{"n_kv_head": 4, "d_mlp": 704, "norm_place": "pre", "positions": "rope", "attn_scale": 0.188, "bias": "qkv", "tie_embeddings": false, "extras": ["short convolutions"], "init_std_down": 0.0043, "optimizer": "adamw", "lr_mult_up": 0.636, "grad_clip": 0.5, "decay_fraction": 0.473, "steps": 11078}
Each number is 128 + 24 x the weight over its row's rms, rounded and kept within 0 to 255. Layers, rows and columns count from 0. The size above them is the row's rms in percent of the matrix's.

# layer 2 MLP up, 704x256, rms 0.0902, rows 351-385, columns 192-255
size [ 99 104 102 103 103 105  97  98  94 102 102 102  89  93  95 101 103 105 102 101 101  99  97 103  92 100  96 102 105  98  97  97  99 100 106]
[[163 111 124 187 127 143  91 120 125 190  90 109 114 127  80 128  86 113 137 143 107 131 117 113 149 115 144 143 138 137 114 108 144 132 168 109 166 139 123 127 153 128 143 179 137 131 118 144 113 160 132 145 119 169  94 159 110 114 117 191 177 137 138 145]
 [ 88 123 143 107  93 139 110 115 109 141 207 144 123 161 152 128 136 160  92 142 144 141 119 106  73 134  78 119 143 135 150 103 111 158 139 140 128  86 137 116 137 154 101  98 167 145  91 113 119 155 143 140 157 100 120 150 149 116 146 172  77 111 156 139]
 [137 144 136 124 140 105 144 121 105 125  99 158 165 135 162 130 135 117 208 118 126 143 159 124 152 165 152 122 130 145 133  78 135  97 161  97  77 107  97 105  94 129  89 128  99  99 107 108 151 159 113 112 118 148 167 109 126 125 123 199 141 128 168 126]
 [140  99 138 151  87 161 108 151 146 105 150 123  59 131 134 140 109 146 125 151 100 117 143 119 126 113 109 139 154 155 145 147 114 148 132 105 116 118 146 128 155 132 124 166 132 153 131 132  91  92 128  80 136 107 174 128 139 120 105  74 166 145 113 115]
 [129 137 130  78 162 182 114 165 148 166 106 154 116 137 156 130 143 108 122 131 110 153 151 150 116 121 111 151 145 124 128 115 131 111  96 152 136 132 172 135 103  97 119 119 122  88 116 139 164  87 155 162 181 121 177  94 119  89  78 102 147 128 103 144]
 [106 123 173 115 127 119 175 119 150  75 123 135 130  91 129 161 119 126 109 114 102  78 179 122 146 130 143 109 131 143 149 132 115 169 140 131 146 113 140 189 122 149 106 104 141  98 124 115 168 147 110 152 189 120 100 117  88 133 152 161 124 135 120 157]
 [113 169 119 107  92 110 154  96 142 155  84 108  78 116 111 104 123  91 100 138 107 133 108 156 119 144 104 155 159  95  94 118 130  99 112 115 149 135 123 106 149 138 128 170 133  80 171 161 148 122 139 143 154 128 129 175 119 146 115 135 129 113 127 132]
 [153 155  90 104 124 156 118 172 133 118 136 121 116 133 113  71 111 132 133 129 129 154 119 183 112 108 101 142 149 125 131 125 126 138 122 137 186  99 142 157  98 103 124 152 159 142  94 128 130 122 104 189 112 124 139 141 128 126 106 131 170  73 133 164]
 [114 115 138 120 125 109 103  93  79 122 115 123 116 157  81 200 113 135 170 119 129 166 126 106 149 151 102 124 142 157 101 139 114 107 114 169 128 131 117 106 178 124 107 123 137 108 142 138 166 128 121  40 134 104 118 109 162 193 109 173 109 104 113 148]
 [ 97 145 116 132 130 113 132 110 134 111 120 125 158 147 134 113 118 142 163 137 135 127  97 144 170 144  96 157  87 166 123 143 109 132 181 149 106 124 124 122 135  99 134 178 106 134 161 154 144 158 133 113 154 139 125 138 130 102  47 129 144 123 137 138]
 [111 152  78 144 105 130 118 113 139 120  90 176 105 163 133 114  91 136 109 141  88 127 119 134  70  99 131 163 137 155 148 152 100 137 129  96 103 135 154 113 129 198 183 112 130 122  78 145 112 158 147 128 118 100 156 147 138 131 108 156 133 140 106 136]
 [137 131  85 104 145 158 109 131 116 111 101 141 168 134 116 171 131 111 149 130 128 104 141 128 105 114 165 119 142 116 108 139 116 105 118 118 113 111 110 152 140 112 152  91  91  87  92 102 101 193  92 131 103 160 141 139 132 112 153 128 102 141 125 155]
 [187 154 140 124 111  97  95 123 127  86 134 112 142 133 187 137 151 123 161 123 132 115  78 116 159 104 133 106 128 111 141 105 131 123 136 124 158 127 138 131 117  97 131 148 140 116  85 129 136 114 138 171 155 139 128 143 180 139 104 117 125 121 136  92]
 [108 121 143 114 167 104 131  87 136 120 127 136 119 158  74 127 141 106 122 144 140  99 161 150 121 100 138 133 110 116 101 155 154 143 155 115 122 140 140  96 124 121 107 146 137 137 154 144  84 115 165 144 134 127 122 141 169 105  62 106 132 136 149 135]
 [198  97 179 110 113 124 120 201  87 131 130 102  82 130 133 118 144 115 238 161 137 102 115 134 134 102 114 136 153 127 132 181 122 164 120 121 108 132 151 118 129 109  89 143 160 120  99 124 118 128 143 116 136 157 120 110 104 166 125  87 168 120 125 139]
 [128  96 113 121  70 124 132 140 151 117  89 168 115  79 117 149 145 112  90 138 100 140 141 148 120 130 207 125 152 100 141  82 122 136 123 155 120 144 109 110 115 150 120 130 173 110  94 129  95 116 129 116  88 182 152 106  92 146 129 147 155 125 189  97]
 [141 127 116 133 132 151 165  89 120 130 121 126 159 121 138 165 107 170 101 100 149  98 114 123 131 165 134 142 163 135 107 133 118 153  99 127 140 101 101 164  93 103 154  93 100 130 108 183  86  93 159 113 135 159 128 143 124 144 116 104  93 117 135 172]
 [134 148 141 148 100 160 114 132 136 121 113 175 121 159 150 135  91 104 153 127 134 115 103 115 106 171 165 107 136 109 118 102  76 126 145 162  81 170 143 115 173 120 147 145 129 148 172 150 155 111 109 125 137 139 122  93 132 118 139  98 128 168 155 136]
 [103 136 115 178  97 154 122  67 161 124 124 117  87 142 144 132 109 131 154 152 139 141 151 118 122 148 128 138  63 134 106 132  84 148 161  76 106 162  94 121  90 102 143 173 134 125 109 109 108 144 113 152 105 132 122  91 111 125 123 109 155 111 133 145]
 [136 122 145  61 139 147 113  96 135 109 126 127 122 118 153 133 111  93 132 138  73 123 116 133  84 150 134 147 188 165 147 134 146  93 153 114 145 113 119 144 167 125 156  99 156 145 127 103 167 114 128 170 117  88 159 141 112 112 104 158 124 133 112 120]
 [ 86 129 100 145 133 126 113 137 144 139  96 137 124 143 116 142 130 154 108  97 140 114 157 124 133  64  98 114 104 139 169 134 151 123 143 101 112  87 117 130 157 111 141 114 102  81 135 159 101 111 168 100 149 117 162 173 124 158 155 126 121 144 148 113]
 [158 124 103 142  96 124 133 143 128 146 129 144 117 132 165 130 140 158 110 178 133 114 121 180 143 164 154 147 148 112  96 155 137 154  87 148 107 126  76  99 105 119 135 141 164 154 116 157  60 110 124 133 107 115 149 130 114  91 174 118 136 129 139 126]
 [108 126 144 122  97 164 142 122 133 162 115 127 175 115  75  95 165 104 103 125 109 122 114  95 121 150 116 156 148 136 169 108 162 178 107 101  97 112 144 121 131 105 128 118 153 124 185 106 141 133 124 171 116 126  67 119 138 166 164 136 134 125 134 139]
 [ 98 156 113 158 122 116 155 108 133  92 119 137 120  88 128 103  98 149 130 160 101 106 109 144 137 131 150 109 162 131 117 130 106 120 116 112 128 166 105 134 131 117 170 150 148 146 159 122 156 136 143 123 119 121 146  64 129 137 134 112  81 118 102 118]
 [141 108 120 146 145 147 134 124 152 139 122  94 123 186 123 115 115 114 193 125 118 152 106 133 132 112 109 136 116 150 129 150 119 154 120 142 128 137 152 114 110 163 135 124 135 125  91 127 148 138 165  80 124 117 156 136 135 119 132 129 174 121 121 133]
 [149 102  99 100 144 121 135 116 137 144  94 113 130 139 138 131 155 143 124 145 133 178  77 119  93 103 144 137 139 191 132 131 139 152 126 106 146 115  96 157 159 101 100 129  96 151 116 131 127 153 104 101 130 155 138 116 146 109 138 114 124 108 158 144]
 [139 122 125 106 169 150 144  83 171  88  95  80 179 124  98 104 160 146 101 128 110 130 108 140 157  88 121  87  99 131 119 141  99 151 146 118 139 126 116  57 177 135 102  92 184 120 141 122 143 121 106 117 141 123 128 130 121  97 143 112 152 165 101  90]
 [159 114 148 136  99 133 169 124 102 134 164 113 135  92 128 134 131 110 143 106 126 153 116 121 135 142 113 154 111 113 117 120 164  97  99 113 147 119 180 156 110 166 144  89  96 137 136 147 158 174 141 150 191 148 124 152 131 106  90 103  90 161 100 157]
 [131 148 142  83  89 126 149  88  88 149 115 116 132 124 100 126 154 116 112  81 179 152  94 144 145  89 128 121 147 175 148 126 118 106 114 137 115 167 122 135 102 163  86  95 151 106 122 106 153 129 109 141 181 153 150 106 140 124 134 120 155 123 136 156]
 [114 130 148 118 141 144 134 149 151  97 107 159 193 120 114  90 154 196 157 137 155 111 150 119 133 105 111 105 103  81 123 137 136 155 146 131 146 135 125 165  90 187 162 128 201 122 122 180 116  89 113 157 180 106 121 146  82 157 132 149 134  83  75 135]
 [152  96 102 108  84 127 126 147 151 133 109 139 181  84 173 136 116 103 169 122  90 106 158 114 127 105 131 117 130 155  78  82 107 108 136 122 112 124 102 159 149 128 119 135 172  98  95  73 118  72 146 129 108 123  90 142 123 151 140 134  99  74 154 170]
 [135 123 131 112 176 147 116 136 168  97  65 122 101 143 126 114 159 150 156 152 105 140 144 148 117 185 114 134 131 130 161 143 143 108 128 115 132 104 120 108 102 138 125  84 135 103 110 126 139 133 131 141 137  67 100 155 106 134 160 115 129 144 131 105]
 [110 114  95 143 122 159 136 137 187 109 158 111 167  70 180 156 122 127  68 156 153 101 145 113 122 124 176 132 149 133  63 144 122 133 100 140 105 111 117 140 150 148 109 106 152 126 133 116 137 139  97 158 113 148 111  82 108 105 143 131 119 134 140 147]
 [126 117 160 108 150 116 129  92 102 133 157 143  99 143 156 125 141 151 133 117 135 155 175 164 143 106 131 131 135 125 150 143 161 154  78  89 129 165 126 113 119 143 119 186 110 137  89 140 128  93 138 127 153 145 160 120 169 165 131 174 132 150 146 153]
 [ 99 122 125 125 122  98 180 111 111 150 140 127  86 149 147 115 156 167 130 111 113 180 113 120  99 111 102  97 148 110 163 100 169 147 171 122 133 160 148  77  95 151 108 145 111 154 130 122 124 153 127 135 172 105 139 107 104 133 120  92 114 149 115  92]]
# layer 2 MLP down (transposed), 704x256, rms 0.132, rows 351-385, columns 192-255
size [ 98 105 100 101 101 101 100  99  94  99 102 101  92  94  95  98 103 104 101 102 102  98  98 103  94 100  97 102 103  98  98  97 100 102 105]
[[147 145 115 141 127 108 151 163 137 135 138 135 116 138 132 126 102 110 123 111 111 132 104 135 164 101 147  91 136 156 120  70 134 148 148  83 151 162 127  91 126 125 116 164 115 100  97 129 159 115 163 172  97  80 102 128  99  65 141 138 138 138 147 121]
 [142 128 113 136 146  89 114 135 119 137 128  99 121  88  98 136 147 123 144 127 125 109 128 122 124 111 138 152 127 120 100 130 120 149 169 155 149 142 131 170 151 147 116 150 150 109 108  89 126 161 147  47 122 127 142 140 116 109 134 106 148 132 172  93]
 [140 147 129 126 143 151 195 115 164 122 171 110 117 134 121 130 160 125  93 131 156 171 105 126 142 122 149 162 138 107 152  78 160 142  75 131 128 142 123 101 145 101 123  93 124 115  92 108 158 112 100 172 121 122 118 119  93 137 107 100 100 106 162 111]
 [194 111 156 161 133 126 123 120 147 112 152 109 141  97 150 149  82 153 125 109 130 152 104 124  49 140  52 143  99 114 147 161 146 118 115 159 122 114 126 126 143 134 143 121 148 137 140 115 149  94 101 110 129 129 130 112 115 113 174 138 112 114 105 151]
 [125 129  78  92 127 124 150 144 132 102 161 128 124 110 151 123 180 146 108 128 118 116 151 166 119 112 144 150 168 128 161 110 120 132 151 104 153 125 131 141 135 143 136 116 127 123 112 107 107 139 139 157 153 127 123 125 128  85 116 136 116 102 132 158]
 [139 113 150  99 137  92 117 132 143 177 117 140 118 114 132 122  93  93 141 108 108 178 150 111 142 149 113  97 106 169  83  98 111 137  96 101 156 112 134 138 120 112 136 106  93 103 143 122 136 120 153 154 115 124 163 122 135 142 122 131 144 126 145 157]
 [127 128 149 159 125  82 144 161 143 178  60 136 145 104 116 130 146  72 147 171 132  80 143 147  80 138 139 130 100 113  71  99 100 168 165  86 140 118 130 157 110 153 159 159 144 140 120 168 121 108 177 155 179 140 137 125 138 118  59 163 108 119  85 128]
 [135 130 105 124 130 124 151 127  87 117 136 135  75 173 106 149 133 127 143 135 125 116 111 106  98 102 125 170 122 150 171 106 154 157  93 143 135 119 135 121 103 143 127 152 135 155 122 162 147  64  91 106 138 138 148 110  76 139 113 155 117 131 146  92]
 [161 117 131 115 110 130 154 218  73 112 135 137 144  71 109  99 131 149  94 141 171  61 134 132 120 130 139  98 208 110 145 131 118 146 109 135 134 127 120 127 114 162 128 150 139  94 142 124 125 132 153 136 130 110 121 102 125 135 121 137 102 117 131 159]
 [ 97 138 134 158 168 148  95 110 101 132 139 155 144 142 105 140 132 124 112 140 100 154 102 111 150 134 111 132 143 136 122 110 141 159 121 131 154 144 118  92 135 122  89 156 148  70 117 121 132 154 130 102 105 102 114 153 127 120 118 121 189 145 149 157]
 [123 126 161 120 182  70 125 127 141 103 122 108 130 158  92 117 136  75 129 154 132 176 110 149 108 152 104 121  94 194 146 129  71 130 102 129  94 170 120 134 127 113 143 136 139 127 119 108 130 180 118  96 147 136 138 171 134 107 129 132 110 152 185 112]
 [120 160 115  93 124 190  97 134  99 159 149 129 115 152 145 122 119 139 138 143 104 139 120  96 191 160 141 113 100 120 133  74  93  98 146 137 115 138 146 121 116 111 137 110 108 136 136 162 109 185 116 154 140  71 121 104 137 102 117 200 153 151 147 118]
 [ 81 148 110 184 107 100 121 132 128 154 163  99 123 144 107 125 130  96 115 148 142 143 130 149 109 130 127 155 146 145 114 120 117 135 123 136 126 130 167 142 148  61 137 128 175 138 117  72 119  82 108 142 164 107 110 110 159 132 166 118 110 111  71 134]
 [127 106 116 127 162 118 110 127 159 143 129 164 128 176 184 141 128 173 167 127 157 116 146 149 114 131 129 128  94 100 131 115 106 177 129  99 133 101 118  75 126  85 152 127 109 123 162 127 108 159 152 133 140 136 116 125 140 110 149  75 141 170 119 117]
 [ 86 138 101 150 112 123 149 115  58 124 109 122  85 125 118 144 159 125 103 140 141 150 130  58  91 160 157  91 103 106 112 130  89 141 148 137 104  96 130 119 142  84 114 131 233 148 154 130 138 116 132 117 122 158 113 116 158 137 154 128 131 148  83 122]
 [134 111  73 137 134 106  77 129 110 119  95 122 135 158 128 154  75 197 117 142 125 140  99 142 132 121  96 120 141 130 166 106 111 157 121 142 110 144 139 150 119  93 128 149 140  94  98 128 150 126 119 131 144 136 121 161 106 122 128 115 139 171 135 122]
 [163 187 104 105 121  88  89 137 112 101 118 130 148 137 113 120 167  98 155 135 168 133 124 126 112 124 143 160 136 145 127 168 126 139 167 112 101 120 123 115 138 130 120 169 187 118  92 141 143 121 142 114 117 116 148 143 161 117 155 119 143  92 165 120]
 [100 127 138 142 107 134 135  87  84 113  83 100 102 132 121  97 166 164 142  86 157 137 153 168 114 131  95  72 151 169 113 138 124 131 171 161  95 118 122 137 125 148 132 109 124 129 118 105 119 136  78  67 138 143  98 150 131  92 172 116 127 159 122 135]
 [119 111 119 124 147 118 120 132 131 158 129 145 120  86 135 122 122 142 159 169 169 127 131 132 124  89 110 115 124 144 114 160 166 119 129 140 107 129 123 134 140 127 161 124 140 113 142 125 130 146 114 107 130 145 120 102 113 149 111  64  94 114 175 118]
 [132 154 112  91 143 129 132  94 131 146 141 104 113  96 108 118  93  94 148 111 148 158 123 105 136 116 161 134 159 114 143 163 134 115 103 138 136 173 131  93 132  84 123 151  85  98 154 114 145  97 111 119 162 141 106 136 144 162  93 133 142 116 125 106]
 [103 142  90 113 132 105  85 160 157 102 103 133 126 136 110 138 126 151 109 108 107 123 106 124 111  90 108 111  64 145 123 111 129 158 143 135 173  81  80 148 181 148 170  79 125  99 139 157 142  98 142  82 164 137 129 113  92 151 116 127  67  76 106 128]
 [129 111 123 122 134 165 137 137 107 113  93 148 107 176 147 178 117 116 112 144 103  90  86 118 119 182 115 109 152 112 150 106 135  88 101 118 113 141 134 158 162 128 133 134 162 167 120 135 131 135  87 139  98 128 117 141 112 166 139 144  77 143  99 104]
 [ 62 151 103 136  87 120 105 109 169 115 137 111 136 110  50 124 141  80 106 135 118 119 101 104 128 132 109 120 127 175 109 140 116 138 118  96 167 117 145 112 112 135 156 120  86 148 124 112 177 148 119 129 150 135 129 158 107 125 156 167 144 145 133 118]
 [141 182 121 151 151 148 120 162  99 111 155 134 146  69 128 122 100 129 124 111 135 147 125 132 117  98 110 179 108 138 126  94 103 127  92 126 115 124 150 152 128 148 181 125 158 121 120 106 158 149 118 108 144 166 115 142 117  96 163  78 105 127 168 147]
 [118 158 132 144 117  94 159 119 158 110 149 131 116 128 128 136 114 136  96 166  90  68 108 116 121 120 118 148 182 109  96 117 134 138 140 118 159 123 116 128 109 165  99 117 143 104  85 123  78 140 105 152 145 119 148  75 134 130 106 108 128 129 101 148]
 [ 95 158 146 103 138 119 112 131 140 149 169 107 180  94 112 118 117 142 133 142 127 159  95 106  97 140 126 185 149 114 130 159 100 113 102 147 130 147 121 118 129 136 128 165 116 150 102 101  89 170 150 116 152 157 132 138 108 160  99 118 161 115 154 124]
 [ 95 113 170  99 138 144 130 136 155 171 139 135 158 136 153 139 155 145 135 165 156  90 123 106 150 144 123 157 112  78  86 136 146 133 147 145 149 110 100  59 138  99 130 129 182 131 143 101 137 137 142 135 126 134 159 115 128 127 102 133 170 117 132 135]
 [122  96 127 135 142 114 120 149 132 107 142  89 115  86 134 103 164 130 169  99 120 111 147 105 138 159 146 168 151  93  99 141 127 153 138 131 177  94 150 134 112 160 149 117 124  95 132 123 143 130 112 129 151 108 151 127  97 131 136  71 153 127 149 117]
 [134 125 154 105 126 151 133 126 107 149 150 128 116 136 128 100  92 135 148 181 105 122 126  92 100 139 166 140 135  81 129 138 136 152  79 161 115 131 117 104 127 104 159 143 114 119  99 140 123 173 167  91 143 106 129 134 109 139 156 123 154  92 142 153]
 [163 162  78 125 106 119 101 115 145 125 119 130  85 125 150 139 144 110 129 142 115 126 121 146 109 156 106 114 141 113 128 136 126  88 132 166 134 135 151 147 146 127  89 148 151 136 165 137 132 137 154 115 148 142 148 123  97 132  89 157 127 134 144 147]
 [162 114  95 136  91 144 126 135 146  92 100 165 144 131 139 127 129  94 128 127 160  92 149 132 117 113 112 139 129 127 167 147 102 107  93 115 111 104 130 127 142 106 110 102 148 146 130 104 155  82 140 106 144 161 149 153 153 140 152 137 148 106 111 160]
 [115 101 139 158 151 153 142 138 105 134 107 141  92 135 144 137 197 111 126 122 110 157 122 110 113 157 122 117 106 107 152  93 105  96 103 114 115 118 112 121  88 120 103 135 121  79 144 113 107 164 126  96 113 146 114 158 179 134 141 130 152 132 118 112]
 [117 123 133 159 140 147 119 126 111 126 122 128 152 130 146 103  84 133 144 136 140 101 105 149  99 130 115 111 130  60 128 122 136 103  61 165 130 130 115 104 129 112 120  92 129 115 109 129 161 160 119 174 139 149 110 143 143 140 161 124 101 112 127 113]
 [133 144  98 149 143 119 142 118 102 136 134 175 123 162  98 126 147 138 147 112 148 115 133 103 151  91 151 138  98 138 149 169 144 152 146 137 142 109 151 154 151 120 148 151 121 115 133 137  96 139 150 107 163 172 135 112 148 102 147 145 119 154 149 128]
 [135 114 128 107 117 138  97 111 131 106 139 146 158 130 145 117  96 165 173 163 100 112 111  90 124 145 150 150 147 125 175 138 108 141 115 132 156 175 115 138 135 156 160 158 110 103 117 158  91 102 137 119 125 126 124 144 107 153  73 140  57 136 135  79]]
# layer 2 MLP gate, 704x256, rms 0.0915, rows 352-386, columns 192-255
size [103 100  99  98 105  97 102  94  98  97 101  90  96 100  95 100 106 101 101  98 103  98 100  97 101  99 102 102  97  93  97 105 103 105  98]
[[142 106 109 137 139 165 179 133  95 112 156  85 134 178 157 111 130 167 141 110 110 109  89 136 104 134 127 133  66 111 112  95 201 127  65 156 137 113 117 118 109 155 170  90 164 107 115 150 146 124  86 109 153 105  87 148 109 117 114 146  92  61 122 150]
 [131 136 142 143 160 136 129 145 125 153 143 142 104 169 130 148 116 111 141 155 132 142  70 112 104 149 146 137 145 153 149 126 188 114 109 159 134 115  84 117 118 142 154 108 104 139 106 180 111 106 127 148 147 145 140 108 118 145 136 124 129 126 131 112]
 [141 100  89 130 139 129 136 115 122 122 152 124 103 137 121 146 119 130 119 139 115 139 110 107 122 165 128  94 128 128 123  56 115 144 102 156 189 105  99 112 153 123 150 139  84 175 129 104 162 111 148 135 195 136 119  95 110 140 174 113 138 140 117 117]
 [120 146 132 118 155  90 150 141 153 101 114 127 116  78 166 167 133 167 143 120 134 100 126 145 151  76 115 122 118 143 140 156 105 119 117  85  97 118 149 123 115 110 107 122 131 153 144 141 125 160  93 130 100 134 118 130 180 152 125 133 136 161 162 106]
 [153 146 134 157  95 139 179  99 114 140 122 139  90 105 128 151 186 139 138  93 125  71 111 116 131 100 164 118 125 149 143 122 131 128 141 109 116 126 159 106 134 132 117 107 142 119 144  72 140 171 126 133 135 132 164  90 125 152  98  92 120 156 104 169]
 [135 157 118 146 120 122 102 157 119 125  91 112 102 135 111 118 130 102 166 118  97 119 183 153 151 109 137 166 130 165 143 139  79 145 117 150 137 180  87 102 107 119  93 166  85 174 139 121 126 183 188 136  94 115 130 102 134 129 136 138 163 146 139 164]
 [139 139 138 121 137 124 145 128 119 127 146 143 118 138 128 116 117  89 139 109 132 162 116 152 165 143 108 144 129 149 138 150  98 107 169 154 178 129 171 128 132 151 125 111 158 160 118  65 129 154 135  96 153 143 139 112 148 164 142 136 116 162 148  72]
 [115 121 115 105 126  79 135 125 117  95 126 151 189 138 151 111 117 147 144 109  89 135 155 118 158 170 130 160 114 134 106  99 149 155 133 140 140 139 150 143 119 121 151 113  93 131 152 168 120 165 134 109 150  94 158 138 162 115 147 121 146  60 157 158]
 [131 115 111 114 130 142 128 124 132 127 122 141 149 159  90 131 112 147 156 125 164 153 133 143 119 138 122 165  95 101 119 116 114 149  85 135 156 168 104 128 105 143 119 174  77 161 144  84  88 171 141 159  98 128 166 167 123 133 160 141 144 149 131 130]
 [158 185 106 141 146 135 115  73 160 179 150 133  78 105 104 129 181 100 117 102 106 156 131 160 146 147 148 136  90 119 134 141 102 119 122 147 122 123 152 105 150 134 155 127 147 114 121 121 127 129 150 122 110  74 154 151 126 108 118 135 173 114 139  79]
 [ 96 145 117 140  94 126 133 149  81 149 106  97 150 118  88 135 119 124 111 114 153 134 167 142 129 128 107 124 123 148 175  88 124 112  99 105 113 128 159 114 170 117 126 145 117 112 105 115  81 122  82 122 139 185 110 138 145 169 139 158 103 115 171 150]
 [125 169 133 144 107 157 109 158 107 135  95 119 120 138 130 114 153 126 145 111 116  72 129 107 104 163 123 143 135 118 105 155 113 123 108 110 109 166 110 115 130 127 138 107 176  97 132 146  72 176 153 145 159  61 128 150 132 143 132  77 129 139 126  98]
 [128 140 132 154 106 160 148 139 148  88 140 176 114 154 150 120 150 121 136 116 121 138 117  96 110 123 140 126  92 131 148  98 137 134 130 183 112  87 133 110 125 134 156 152 138 147 128  80 136 118 141 130 134 147  95 115 122 101 135 110 174 153 147 116]
 [ 97 137 131 107 138 103 132 112 117 103 102 137 104 129 115 144 129 191 139 129 102 108 130 118 144 155 127 140 138 149 115 107 150 133  99 141 168 113 115 140  70  98 150 129 114 116 106 124 105 186 108 167 162 153 134 128 137 156 138 150 138 129 132 135]
 [101 114 134 119 152 150 103  97 140 109 140 140 103  94 135 144  91 116 130  81 128 145  83 169 141 167 149 125 140 121 160 115 146  76 117 145 139 137 124 113 151 122 156 144 103 134 141 137  95  83 132 136 137 126 106 107 133 100  91  76 159 156 133 162]
 [171  99 167 122 151 127 138 124 137 119 192 167  89 129 146 147 159 138 163 166 138 109 129 160 122  59 139 158 165 103 139 155 122 131 131 151 168 165 128 154 153 149 128 137 137 104  96 135 109  92 137 117  99 114 116 100 118 124 184 135 102 129 105 104]
 [139 105 125 122  95  99 186 157 113  98 147  85  96 150 134 126 141 110  95  97 150 136 121 101  95 112  94 130  97 146 131 129 157 116 132 175 133 147 135  85  96 145  69 119  97 137 149  94 103 100 139 149 175 120 133 110 107 167 106 134 120 121 123  97]
 [129 132 159 114 127 164 114 133 148 121  67 111 148 125 120  71 157 136 128 149 172 119 171  98  86 121 133 148 140 124 103 125 139 135 121 133 138 161 130 111 153 142 102 132 137 120 131 131 132 142 129 116 125 146  74 123 143 127 117 140 154 163 117  84]
 [136 117  83 148 122 176 101  97  95 137 141 141  75 132 116  88 155  98 161 138 119 132 167 122 150 170 121 126  91 153 152 136 123 115  80 126 150 136  85 124 115 137 189 120 124 106 145 119 112 130  86 145 108  96 131 141 131 142 175 126 148 129 143 155]
 [104 140  97 114 106 140 166  98 170 134 104 180 130 132 117 123 132  98 124 101 111  81 120 155 142 159 148 103 140 132 139 111  85 137 158  95 116 135  86 108 149 143 106 124 141  98 197 111 126 125 135 147 135  92  89 108 157 162 132 136 131 111 113 163]
 [111 134 137 119 167 122 125 169 132 175 129 131 128 150 134 111 117 117 113 125 146 178  98 107 175 152 141 122 109 147 189 133 106 128 101 105 113 100 103 131  99 144  87 148 144 130  95 117 137  85 161 112 121 153 102 108 126  97  88 116 130 130 144  94]
 [129 151 126 131  78 142  91 156 158 166 119 138 151 107  68 126  81 116 104 141 144 122 142 101 122 124 127 114  88  99 101 133 134 129 109 107 165 142 125 150 157 182 141 137  66 140 124 160 115 140 124 157 122 125  99 117 107 133 134 112 152 179 145 166]
 [148  94 163 135 136 129 111 117 142 121 121 104 152 140 102 163 134 172 121 130 171 127 169 120 174 157 120 139 134 123 135 127 148 139 107 153 134 120 152 152 125 132 103 127 141 149 178 118  86  78 124 147 112 134 114 178 142 121 105 152 145 139 124 170]
 [118 165 108 105  83 119 127 123  49 120 112 157 145 113 146 103 137 189 122 123 166 107 152 151 178 113 133 155 141 173 129  89  92 115 143 140 160 131 144  88 102 131 116 131 121 119 128 172 135 115 145 120 144 175 128 164 155 132 163 173 109 108 111 158]
 [124 134 101 135 133 113 100  91 113 145 149 146 141 118 134 150 128 148 102 111 172 161 125 164 127  81 127  73 193 116 161 167 133 112 110 107 119 143 138 149 172 115  96 175 107 104 140 151 139 113 113 120  84 148 126 171 141 166 150 116 128 140 140 138]
 [148 128 129 141 133 148 154 138 115 161 159 139 149 124 141 134 139 170 107 125 162 113 133 104 132 159 113 125 137 114  56 142 158 162 142 128 129 161 115 140 111 118 129 173  93 174 136 164 132 117 153 153 112 129 126 132 150 142 111 123 104  88 119 128]
 [134 152 140 153 164 157 143 116  98 166 117  82  80 126 132 120 124 131 149 126 147 110 132 124 162 150 136  96 147 168 131 102 150 104 134 126 104 140 107 143 146 176 148 147  93 152  72 117  98 153 132 147 137 112 140 129 146 111 108 117 126 117  98 103]
 [153  87 126 132 135  93 124 144 137 162 100 118 131 135 121 133 139 105 172 151 114 139 175 139 141 143 113 122 149 134 148  67 116  74 182 128 154 158 106 147 135 146  90 150 122  99 132  65 133 115  91 119 137 165 109 102 111 127 146 152 135 128 146 116]
 [121 156 128  70 201 126 100  82 140 141 127 127 149  93 155  99 166 158 150 181 106 122 106 182 147 119 127 203 144 141 176 107 142 107 100 123 129 112 142 117 128 116 135 152 152 134 167 141  94 134  77 135 131 161 103 119  82 142 132 140 115  97 176  99]
 [109 134 137 166 133  94 129 179 144 133 153 109 113 125  85 155 176 129 119 146 147 115 169 133 146 171 153 130  82 138 100 151 124 195 123 159 135  91 138 135 101 127 140 149 125 129 111 130 134  98 145 141 120 165 122 110 112 144 135 160 135 121 148 139]
 [148 112 167 110 136  91 145 130 164 141  91 111 100 170 151 143 148 121 106 142 132 114 165 105  72 138 128 141 139 175  80 146 150 124  82 168 133 134 145 140 138 133 101 131 130 164 143 138  94 142 176 159 150 115  93 139 161 146 135 126 108  87  78 121]
 [131 132 103 132  77 143 167 118 106 158 108 110 122 139 136 161 128 113 138 156 156 137 110 143  91 153 112 117 185 144 146 121 138 100 112 117 141 138 124 155 127 164 108 138 134 130  96 126 139 132 106 154 115 148 106 117 148 156 150 130  97 159 102 136]
 [123 128 149 122 139 146 127 188  96 129 113 182 121 132 156 144 123 120 129 138 111 162 109 141 117 108 172 174 139 159 134 141 149 132 118 129 110 140 129 109 103 132 119 130 170 152 122 142 149 136 151 152 144 177 110 115 152 146 147 110 119 139 110 148]
 [129 104 118 134 117 143 109 118 151 157  78  81 120 121 105  69 134 123 136  87 127 166  99 179 111 129 150 123 137 158 109  98  91 114 125 137 151 156 135 112 100 160 145 162 146 124 119 119 160  96 130 116 164 104 144 143 113 155 118 103 138 145  96 127]
 [124  95 111 123 115 121 145 141 120 137 100 150  88 198 186 139 123 133 177 144 123 123 101 122 135 130 112 152 163 149 107 100 113 111 121 157 162 121 103 104 101 128 129 132 117  83  91  79 137 120 134 149 122 124  91 103 113 145 108 134 121 161  74 121]]